{
  "n_layer": 10,
  "d_model": 96,
  "n_head": 3,
  "n_kv_head": 3,
  "head_dim": 32,
  "d_mlp": 384,
  "vocab_size": 8192,
  "activation": "squared_relu",
  "norm": "rmsnorm",
  "norm_place": "pre",
  "norm_eps": 1e-05,
  "positions": "rope",
  "rope_base": 1020.0,
  "rope_fraction": 0.5,
  "qk_norm": true,
  "attn_scale": 0.192,
  "bias": "none",
  "tie_embeddings": false,
  "parallel_block": false,
  "extras": ["some layers without attention", "local attention windows", "gated attention", "value embeddings", "hashed n-gram embeddings", "a smear gate", "an embedding shortcut", "skips across layers", "capped logits"],
  "init": "normal",
  "init_std_qkv": 0.0184,
  "init_std_o": 0.0184,
  "init_std_up": 0.0184,
  "init_std_down": 0.0,
  "optimizer": "adamw",
  "lr": 0.00416,
  "beta1": 0.9,
  "beta2": 0.99,
  "weight_decay": 0.074,
  "lr_head": 0.0109,
  "warmup_steps": 385,
  "schedule": "wsd",
  "decay_fraction": 0.732,
  "decay_shape": "sqrt",
  "final_lr_fraction": 0.1,
  "batch_tokens": 32768,
  "seq_len": 1024,
  "doc_mask": true,
  "train_tokens": 128700000,
  "steps": 3928,
  "dataset": "wikipedia_en"
}
Each number is 128 + 32 x the weight over the matrix's rms, rounded and kept within 0 to 255. Layers, rows and columns count from 0. Numbers have three digits each.

# layer 4 MLP down, 96x384, rms 0.129, rows 0-42, columns 256-319
131098144152128086130091114152111087118136157115095096165092110142139149118120127118129177102133140155106165147064139124098119143100136101162123143160084120134161132169090161108124142125048101
089124130124141137096113074109110133140116130143076057112129167071053120132156147153150065150139127087098120132139210169109123142130097136122115169102122173061147092130150174088106190125139108
082082154175079121109110197133120078122062168105147154121140153129162182051219070101113119175141138106098179160139130119053160128058088148137148189143149113076182123108093137091145130156132127
170138116116083140126095185101134127143096172127207088108066128134112126122117068128107104120152115136089110118156104118130136144190180173120132120090063130151117139107172135131132099112155183
112189088135126099167133065062105154112166147095152150075135072144152098140151114146159100129098180087091099110180120124155132160099164107155061170132142067089154121097130078146088126082105131
163125176114126146134147215104149120128138152138151205087097076140093144156077072175122089150132180092105116147128173092174230083104165086157125156139204112096160165058132110131212121096149194
075174099143133131149155138114101096132127145081129125138161122091158083133217129109197101195105095164159141124160176124109109110164087154179137177133147089073091125147156125137138116129127102
128114158128120111126098180143132138110132097105075096095136178180077110194135151067184123131096122107171127115083163166116133104162094092111078171141103121128114121147111112132116112125057169
137117080123133114153122064126093165041145144137122151149159079176165125084084131092142190080138137120155118075121118112066087101111138135100089093133114147172177095112149088207100165137128093
121121160174073119137179176173160137148158159102165166170149128108128130139131148134192150173130129124156165139096106132156162143100155082153108164147138127140126066159129113116163137171076208
078098138093218160131096170177115132102140092170129116177124128131139118145172109119105092158147078139134158145138121144106127183088093101120134092074148139121145195164172113108152206148125102
138152070106161127128126094121078160066124116153112136134127117181145140099089152145108129099148095055180169173141124113077134154030159131093067126128106168093138104146100103114096156171109116
114158143114125128110148101127104148143147116148169145091154131128086159127084113146053137120063120155163102212122192144145165104147143134095129060146114099143134223168107094114139153153147121
194150164171155131113141189130171124130111123143132142114112150159131157134100167145129125104125141139109104157130143101137181109225202128126135160138219199100085136117106139057106119089170185
109184123120090110178120144154181185128074053097068140169139153158144142160143129055112069130115130151136170070095103212158093135151108121108061178071079104175189104203145155134058154102156116
137154092121137135207148117102133115087112128107122105146164132103118121139124163146129093141124122118143118125145144146113101157105082157172126098113169156094097126179107116078103106170067161
147149153092137135179132126158181144127111169133118086173123126103129091154119125153113166144135168148130192052110139105142092148103128156164094144146148157131127166228123124124098133178171160
150112118128112135100147159077154158100104133166153175147075135103099114209098157149098084143110137158092150080175128115182176142139160116078151120119168168137125114132133136141130116090171129
126133115131153187184119102201129167106097121084147172149171154123105126116138149105128117123165151136142144059174092161108079101173074160151117130142107123150151118114094142134093146028131115
149122153155151122147153061146106136147200133130141180132177110129143139106101204114120161190149106156157152160071124126087109063083108165132104099180191100185121176164081081147159200140100135
085159133138116125154084189077159146038171177105099157120110094189088149144150138127141195154104204080151128111184135101120106077140136136224165119117178101104158172186072187102098134122149168
109158104187104163114135135097156115154139134061195177123147120188148107125076122154151080142193139082100166193140147107111126143074189074164149124197095141081084080069114166148117153074125165
155120122149147203150085149096132128131140140145110162137149192133123171124173150160154104140132135165109088117153113133126142117151143130154114144192215078114120158150102171144142096122148120
086143148118076148136147097180099113149123141151067144112097139187142141089091131096100144088124172104171119114130139126123168072115105117133145102251125103103108095155133111169163127150142074
146129117155084132055099143106113126174102130096161111129173109174129152106171150139102114178152100099171105108097144157112117097127143150169154125190082132171126107170158215100117141150138103
110095108083112057101112096113115132136129123082119080112154099109157093179103144104153137154121068140167099114155103117164086139198093124132170090134093070138100115172188111129116109147133152
172123121151151140137128168079125156076143183116196158099126118123123113140068146153122150098182140157077121123164115155180082211076117097152142112079097114170110156105128108091122150137149148
126148162168158120160152085119071172130158102173123143128128142138170115050149125144151100108105132135098125151179121118158155122076080118132099116176205075149121052135154099195139196167068110
113128151049148116164117143154191077124148087161087185164157128158145146078137132128106119132150160160082173159141112105078164079125151217150115084133093146140170104138147165083142145170176142
160077140151106036108102124060155123078182150090080082129093113111150115071104170202113110106109115123120195177162118066127079129059137101100087105090130156149133120084183107123129146146123122
161144097138128123128081096077123147152160064152150111180139102113103082096116118094108132131139148161163148072145134138138157113185137130086140105067170098128166165080129100104094101131110099
097083162146154102083049112130140103204123171166146159155132082177119091141135086131125093092096081113164056123103159109185112080128138157124131136130144167074083160151164186091101143136150158
120133137099159081151094138173143093119124148112138062177143109019100067127149174096168105141133101133116093072067105125132138137091161145108141123166104111174102200143174148186114106144082159
140093109200123172072127119090124163143107066103132134168203051086102182121139150101065146113110116134103148148142179174183065143085128118087149141124183124145113108161133110164128143146111123
131105166045189119127150144135103139159100195168099175137157079098128125146142156171160078135123112095132060120174101083171116201105113110173179131133109103166090120105151143120151130174170195
195179055103073147118080097076227134061144157121086100106152131098161123083137127162179130118097134169092126148139144113149146172130134099113131127153125113170084151082169080149156088141139083
192136115120158124102153124177061109166109152105127131120127136125159210119134128131071130142157110131148131116084130128156084098085175141189072152140136084141096109151046164130168126117133095
170188159179152099109086097120120146100133096092156153120086119104176166137135134125135154193119169175121132142102117100133121223168122147122132152110163158120154101084132123158125133172172136
107103128123091127192121169102117120098076132146113160132139107122142203097113129165125129080115157126122181147146134091125123097152038129119110148068126097169159120145105086160104104100138092
116110109151110109122160109088086076116101063136174065129133159127108099094104104087137128148104096148138173128119156115146161145146181152129139065076109117144139158179158212150099114126094091
135152141141067160136092182129130112146091122182122100227085129143123149166114089101112132105114106110095075120130152116130116073168150136153108121098160171082158109129117120104121131181117107
122115121100120080142115177152101120096104137173138086064156111099133091069147135105144135149141090131126127080123104119169188152115115168152117115080082091091120154136105161167137137137157179
043106119200135192111188186091134092106137104175128169118107073124131148144157086082113185141184116122124166161105125089077136081094112078141113107103122140192164103147015109151129139093148127